{"head_dim": 64, "d_mlp": 1024, "norm_place": "pre", "norm_eps": 1e-05, "positions": "learned", "qk_norm": false, "attn_scale": 0.125, "tie_embeddings": false, "parallel_block": false, "weight_decay": 0.0, "decay_fraction": 1.0, "decay_shape": "linear", "final_lr_fraction": 0.02, "doc_mask": false}
Each number is 128 + 24 x the weight over its row's rms, rounded and kept within 0 to 255. Layers, rows and columns count from 0. Numbers have three digits each. The size before them is the row's rms in percent of the matrix's.

# layer 10 MLP up, 1024x256, rms 0.044, rows 740-839, columns 0-63
104:131183160140117159145132080131117108179112093096096111079142150116118128169142129112080120115192124141140095085156095116110152126145098142093144132154110125129145169116150098145102140078108167
095:161116101156133151126091126127111198140128122102132131133114134126107120112108096089144108134123150102174077102064144138110109090111087151097154109147111105105099144127127167086139116198201188
092:075119122080121130153150135155133113098111112094154136130166125142102137145129148125142118140119116176118096129115128135136119106145128149116110149118111113105115174140100172154143153100175131
101:121131110149120145100098122144148150119137077116089152148159176168131134101150103080149122115122105105126105122111098120119125125150131114149160125150117171116118163109090140148111114114139124
101:154154176124112112068109114089069138172136144151128060099130127137125087145131153107156122125133113086122148131128149127105081136166093140140123117136080114132093091124177138136141141149156128
101:135136139175136206139143148102134114106134127096135116138121139200122139097093127136112157086085153156159128131138110131116113127125113109067115153112130118149114126158101129104138153076117104
101:101105131118157133160096165155123137140130134138133166137110118107102111115131096121108071093132134135108103127126163103152142152125141126142131171141135101143137168140124112084162111148122131
111:131123140106172102117122137127154094127151160122150119127116116152110142156096154192119142167161169093171089130115161101145125114151116177166160144099165109131125119166150136142133109094128133
104:158148137125157151136140114146119138135149119114135151091134115100141121105121138154133094102145113184109148131077152165129167114136125147091132123156118156134142113129180138097139131154175164
103:163137142153158101100121156139103138096156130151133126137177108124126135134113108150149114127131138150124168123139122166097139148133117092118114120162149155133152105094124180160129149133179146
096:093168178167105130100139135155047112132134121103133073099121099163085129112099135118091140137145104139130080127091138141117126109112133135154105132136107108147139103177118106135163129109120138
104:103127125117140135132107125140169126147169133081102104136118122148096133063101145138106165122116160143126155124157105170147156106144137127129075179124100100142117142085128145113148145127150168
103:097167147116105135122141139093179181144117119086127119169127092136116144147133120130080136091100112108161139134176104149140139123141119143129155136128135108146110112147101144128096091083091124
099:147125156116149088174109119126098082101137124127103099142131139160106140122128178135118136180111098138105163087155126145127158117109116136119119114132114143132126170140103150130132134126182135
101:135111144088137174106132130133158156110179092113135100105173142109067148132173138162149142085123149133158117073144144126108125161137107185143127173141122090123110134116158101148149124069116119
105:172142171156124123215146143149090127139131128153143147151120124102108076104124128086125109163153101126122132115099146120199158146126109124134112113092098114113120160094137106108109145108086145
100:111150108091110086120106109167153127104118149127161173135119132148100111151145137113113101088088157156147095155160122131168167106130099128099166092149173117136133120101138170148103144163147109
101:107085118138118099094155144149130140123120133128135142136119112143122123130144086113109119104128149102074156084132148112124142127105085175090142114154095105177164138134093163124170081149147115
098:109125168120112183156147158133129146093124185143166162119178160147134082133168141118085116157087114146087114066175139109114111108110157163121110180141108131138173131127105129113130128134117168
094:132093143153126160173094117111135140140152124156155108144132132181110122175131102144106106137112152161166115134165119117117114095087090099164078106130138111112120149169131094134143144157113160
100:165107070115101155116133123111153143130146135088124145119119088132144189076118102138136089114082121106125177100123110130084162120140126153071097134152108117095142120139153159120134115117075138
100:113161122115095096107133109112185171110122122162135132160115156129116130161111121133182130120133147093109120145142133117116143087179117116107130131121189153127123121126094116087136135159157120
102:144102112103106119130103151101117141125123112105118127127160131107147160119071150124106139144087118141179097130136142170105106133146132095144133155155131163159116102121128104129135114177114124
108:086140135113135155085103130133139137146151167102100103090130146103140148127104130104117169129116162153104163121124124184112142111154109125114133156159144157123128139153130153142125074115139144
105:151124104167147137142152130119155121127152112121122103074104074105155119135121143148118135139145170152097120147111072115147089150193113143131159124099125159126126135121144118107120153092162167
103:113107146090139173140143120077115160097169139147141117145157107159077164123147175166135084129133178085107129116141135145137107130145140162131149078135137152116108086083131146144129126148117155
109:165126126090135146146128160111116148133129128113086114115123141105178094184135173095121133153095135135125173140099090155115144163159142130090145155121133131174117120085107156145074161125108119
103:078153141135114143102144059157102129149158168136144107099149124150129123126123146128100142154120118119083104126109152071123121130114137096145108123166114106116153150151160129114112122134152136
107:146148150120131112144112142169108102129139211111130114125075177110130097151102129185156115121175124187130097133142132137139112081119115110097111128149119126151118156094143147158146120115101152
098:121145101102082132095084105120107125142137159118102125139124154154159156106122173099110121088120134167145170144117087151123146113116146099112150118130127127120118114143127103130121141139156114
101:128127169116108101148096117124142139138155100102096087083131134127168097119131120170109155112155126082117166106170096149116127120146114145128103168138138116167123119159096141116133128106132156
101:141140112117113144072125120113142132133166105097187103077094104152128127119072163124129146139109111175086142121094079106127119119156112095141150112148109141160094132128131138103117155169116128
099:094115126128149144122186137164114104103149144097151164175075140129129185150121110130084089113131172136151070133198145115164135123115127117112120132122083153125104149132125174158110119123074146
105:120149107152137143080116150124121108136136151138124096126120094177125126121104130113130138101123130123127195126137115132169111131130117134150131111158125134162103128109103126091119131139153114
093:100164113108094109099085105114170118140120126126134122126123137128158144115159161123132093083149180124142123110124114115132123145137161114135127126106116110174125120117117138108109107177108106
103:098128070148125125117140131135139116100143124114135111092096091103127127122130086130135124112143108086155126089157192115131122113141147111145157110111120107088123153113148130122117102123166115
091:155150119155102106119107116102141116142123152098129125142133119156183127163125172104112097119133128157114099125148113095137109155165125124142134150144127130104100152141122101154124116161086166
105:130164134118157110086141098169138116133140108127154139118097117133087090114098168173143120112168160108144127155111090114142133163126097137107116093148135142091126093147105123137108147129101118
098:141159138094110159090119127125138115165164154105112114103127163173126135131097130111153166152112157125131136125158091127161147139154163107117116134105120145134100035120166108074151172115102171
108:142094113111161137139164110141160120141153121106137173144110121161121133142106094110096133103136128130124172125129121125143158140109090145106117119106168167113129116145150127119151151100156116
103:115172153135119076146133107128169141151110105130136114148126092087130155097119108125145066121106108134128088125142123148158125121161128143147066112138162133131114103110109145135124084111158145
101:154146142135133113124080099158118111128131115097114198130163177118090120144124069131133131158119142092143156117137123118117157139133151102157099119155149142148103107154159134137128101161175108
099:137174121160090097167129100127116122168147107183104145113116132178131087136132125141149122152142090130126129107115110123166111117101157105106172107183123122176101056125132121173155159137126117
106:129166090108106111150152102152096133130142173090125188132144140138115172184121138086108133111095117112109111102102139148155095149105142120124107130111119090121183118122135124127113111149140176
099:112126179179169146146146135076129122144151129098139130115145128100164178107116104109172131113159151174117113141123139110060103128153157132115102127140094133135102143197123128138143132180137111
101:141104128124129135129097103129112145153147104107166126123123152170175116103088117074137118131092163137102179097124145091136123151163133148120127134089119154138094120122117122118150113126125149
099:152157152081131103116122079160133150106100128127146149145122103125096101094169090111105138143156190181153086089133124188164121148126116116100109155097143137115122193142121097107126086176140130
108:118087163113139139135125109108167130144147091123118112144156132151152094136097106083101123081130115135174133118143148134155111123139117131108130169132141140124120115152124108140136129141154142
103:189154148132167096110126110137136123139108142159118137088148184151122108161110128148149119112114163127155131121138134160098112116148108137182146156139128128111119093127151143132127108139120129
100:101140144129102113132116108118139142111133098099133123140145155172121142132054132137118148146176132127158155095145127094099157149177154121114135127165138167125099130106150131111139132155145182
101:145148107173150134131067120129160122111118127100131177175108117147135096151097120116140112089107061159113147149145114090098142110140136111099124129112123120146114102124148160155178124143120087
096:092135082104150141121102127176116158155117140138104148115142142167120137141071133138148123103145135149130165111106136087131119132088132130131117144120111099099106107075125110115079112131126119
102:141153119103105117123108134123169128159161117109090106072119108107141154146119126121125130117134104162091103100097129140138125080161142136092108116134125148163111132159147122130123145103089159
105:097133100121188135143113141135138142103126113175128164131135161145162104129148126144112098106121149104130129126151140096139113115122155159130082106152145143107121137113152126177088133092165088
107:102103098073125158146125144108134108145119131115123145109061071114099107103121123118086091124155121086123115177168134121146117124083132162138147159110148146119116123100127154102118100104140176
101:156167106114152151110134117107108130152126147132122126129161148147126135125138113124128156141134157125135156123155153143126122152165163121164085129132126081127144109161121136126155150153083141
106:144115121134135154068146109116156090118142121124170151109139157134104112136089146109112144078070121107118136111095128125164111132174073139151111163147175164133106097123130103139144105113135114
102:114177132108121125116084133106129139150111172121117136150125124133113164097114140108151091129115121139127148158160119085100126120166131141116115140168139140146134141158151133119159149113078103
098:132119139136120123159107157113171152134129092130096100135117133133149096111124174127140111157093113108119095136138136179147126168126121121168122136138179098172148134132133105119121074155088148
109:140085139152100119150140124120117094137107162085156087175127118132129109059121115119109127109109125170132130107145114146158103130099126124147133111110111069156123070137136127116155121148123094
099:132104108147125123132147156113108147121091148124108127113120061125184066136087086115144123122095097124159084119109153161164134107141118140165129155127138142130129109111134131113122139112134176
103:096114137139174139101157127100126145151156112097115152098102116119142123161139121148097158137097135143173172100132086155126162087184121141150076115147171163137149118124102115106093117141160122
096:139186150104123126097122171100124110130130124151127138145175113139123124154146152114126124151139145126085143117146143167183133156130124154173117143119106124123127120125117131111101147115117135
100:072106110139124139144139107178107180150151153109147115107183111118110107138123191112160119130095131098073154136148148116100115143121128149119136133138157165139149124093128118084153156100119130
094:121151126141122145148132088101158152109151063108109174092125150090104142110152113113132114136107121149133120179108145188108170146126136154145094164148163095099129149147114169111120083102108156
107:147104134147135127101150135143102092149111134150176134118117095111124143098086089150096160154106107098146139083114125125123147099070096143136097155144141135101127114103087113112120143108136152
100:120134106132160103141136076126117118135135125134149129143082084158121152128132164086162121101194114126115095158126092121123127165110065124105128136125155161184129107104106086132130150152159126
104:093129155127139124128118119172108156103126177122143130126114143150156134139119135097118136132128129126123130124167164111164089079096131132168119113103114096096104131169117152156075163123087129
093:143126137106147154122074101140150098102159088139142141119164102152106099165130113079133133106119112124102106149160145126127094153107124118160117157108099183125114157106124137093160186090158140
099:128170138087155130139078151131147153158124160152135131130071107149103146126102092157110077130109118118104073108143195149120119130122096109087110156136142086128119128119119105119147136130099150
093:111150165112131135151109158111143114097128128110155139112087134100160168124107150103113120096103142154173165126145145134124137147103155125108068168166149111154152119032111140137119143124119145
105:151144105123147086145116160166131102145132134130102125158138104062102135113129140117106145121139116125136099167109122086081156129164166102104128125133139117138146128151109116146173098139110109
091:127088112127139114115105112131132139159161125149125131120127141177119071144108094167141142143150148173114127126148102114098101164108129111139123128139151080111124187100151108073157107074119144
098:110160107152134133135153136131093109162145097083109127128145100117137125144176154131147152127182178103147145091100137119106122127073086099138162112161084145123102138075109129165153143146141122
091:147105100076165104172165110147111155158127136156107105108131103139137107167086165145150125119125107128159118169090126127131125142129135174120149111080142118147114095123136148166125099151105120
096:116120143141124152117167111168103098154149159110138109119135116143122126134111153086136114137159118113109106127110118122119135105133115139147134093147124120113139140143138170131127118145121146
100:137116144086110156127114147176120120115126138168075100126123106136107099128138139142109123104097140135172091146134163128159069126150151131176134105133179092099132149116088134138127137111115093
101:123151136117131093142096150157146126141131113110140175149107125123104153122126115086139127130144159145107116114112151138138139145129141122147143092149057146160118116129091131172112123124160123
090:100133111094128108130090105165107107111153159150151120147143113096103110135073170095146104114098069164095108147178090143126117122084087128152114159120106160089139142133114123172098117115150120
106:153133130111138093107105109171125126117149103109140169137119170083081127096105149113111141181160091152125137114122176106155137114117096149140082167101118173176159115154155154161121097114119147
102:119108159129142132115111129128150101125166135150142124156112093151114127104123129098140146139131154179115144144116152144154112104123119143123123128166165105126113126128107104103135120106108099
095:111160113135095123130145101143154125139154114121133123125158158132107128131094114137113141129120139117149117159170128089122127106106133114138094112105097153141148095101117133184156125150145131
102:133130157122147078133130113079134136131104108116162110134119151109121093140100161123137163101133136131126135117139108151115154113130096113132136127125122204153118160147099121155110132099154104
099:133170162110111134194137116096166139135110130112114154156135122111082156136130094120106132143115154189127153112107129103138108166115135156135103158061132123117126157085135127148169101134129148
103:163187099170144155141151125133132102165163139067104134150118139090151142110112152114100152143106126091172107163087141116088113108160117131086127141130091146136086083134138096098110090098113127
097:118122103134150145159087136109115126125110170176097094123125107082130152125125143078098097165140122098157117087139147125119143131164120136105079117133110111154138114141120118140107135138132152
100:076072096121104119105165132075137113108162131090097147168138149092104105087131122093116132107101157167077139119129099110157134118138123157130148166144164120145150114143112137099148084119121117
093:162127119130133112151127119139108077120139159130131149151180095069133137109106126106149123087155144113180124110153152143086135110108177137132138141136134109119147154163127139156072145168150097
097:135111092169120132081142111133124129146116161116144131130123136119130157076096143113111117092175153164138127140105153099167127103074127163086131157125123164147089131119154083108122137136127125
102:112153139146137091159144155147097132076108142123099155151153140129139117141108116080114139152112128149116146107152173148150112122140148176133096191138127098162153128146114113191079077143150132
102:147136113115126157108111115110137143138127136118105128134115119077118134157106130148162102093130152159149124115117125155156149095139168097158148086135142128144120168133129069117139105143119123
098:182137123150131169145134124128113089157145106111143154117071110110151139120124074127131117114124116103086126133109127169123142115119095118107158093135103166198096129116087095146130095156168151
094:150145127154147146124138153091117098116138166172167088121130140140097116180123147116146152144094114094096143145100145114142126100136123136133140128116123144153146079116179132127127118117094125
096:125111173188182136135150076090115131130145131110172169122133133164147185149159150137188163157111140117142117110135110122158162106140131117165146132121109118124115092118149158130143137137115111
102:159155080097153128141151093120115135146093112123192124154111076152148118097094126143107065138139139168104131103145107131110162099146128145107122181132165145089114144106093114125131132123175120
100:141074131125120149094126165144105166157143160124166148113135174131139149097091122135126129114146111131081128116108119124159162134107129117115134111137151153160120131161108123113133139084097154
098:128149144158150132110119122151149130152126101138114127163150091113119142125126146143142111100132103144150138139150170154168087096085157157133125128104179147124099079154111154138140135109127143
100:143104143159130168143138118126112107173099122134120134122160108142131120099125118132117154107145092123098137127094113134168168127150129102146123124148139119138083169102109145097155125134174126
103:132122115136139126065168091165134148117154134088130150179127150163099122108090097099126142100112106130160126109179133128110154093125103149126078134090091146116147106108145161114147122101136118
098:098123137098114120110152157159085147173126140097078139113100101158107158132107129074146155123099144123113119142147131121143113135162141137130126156152128140177112132149147119084153121166182130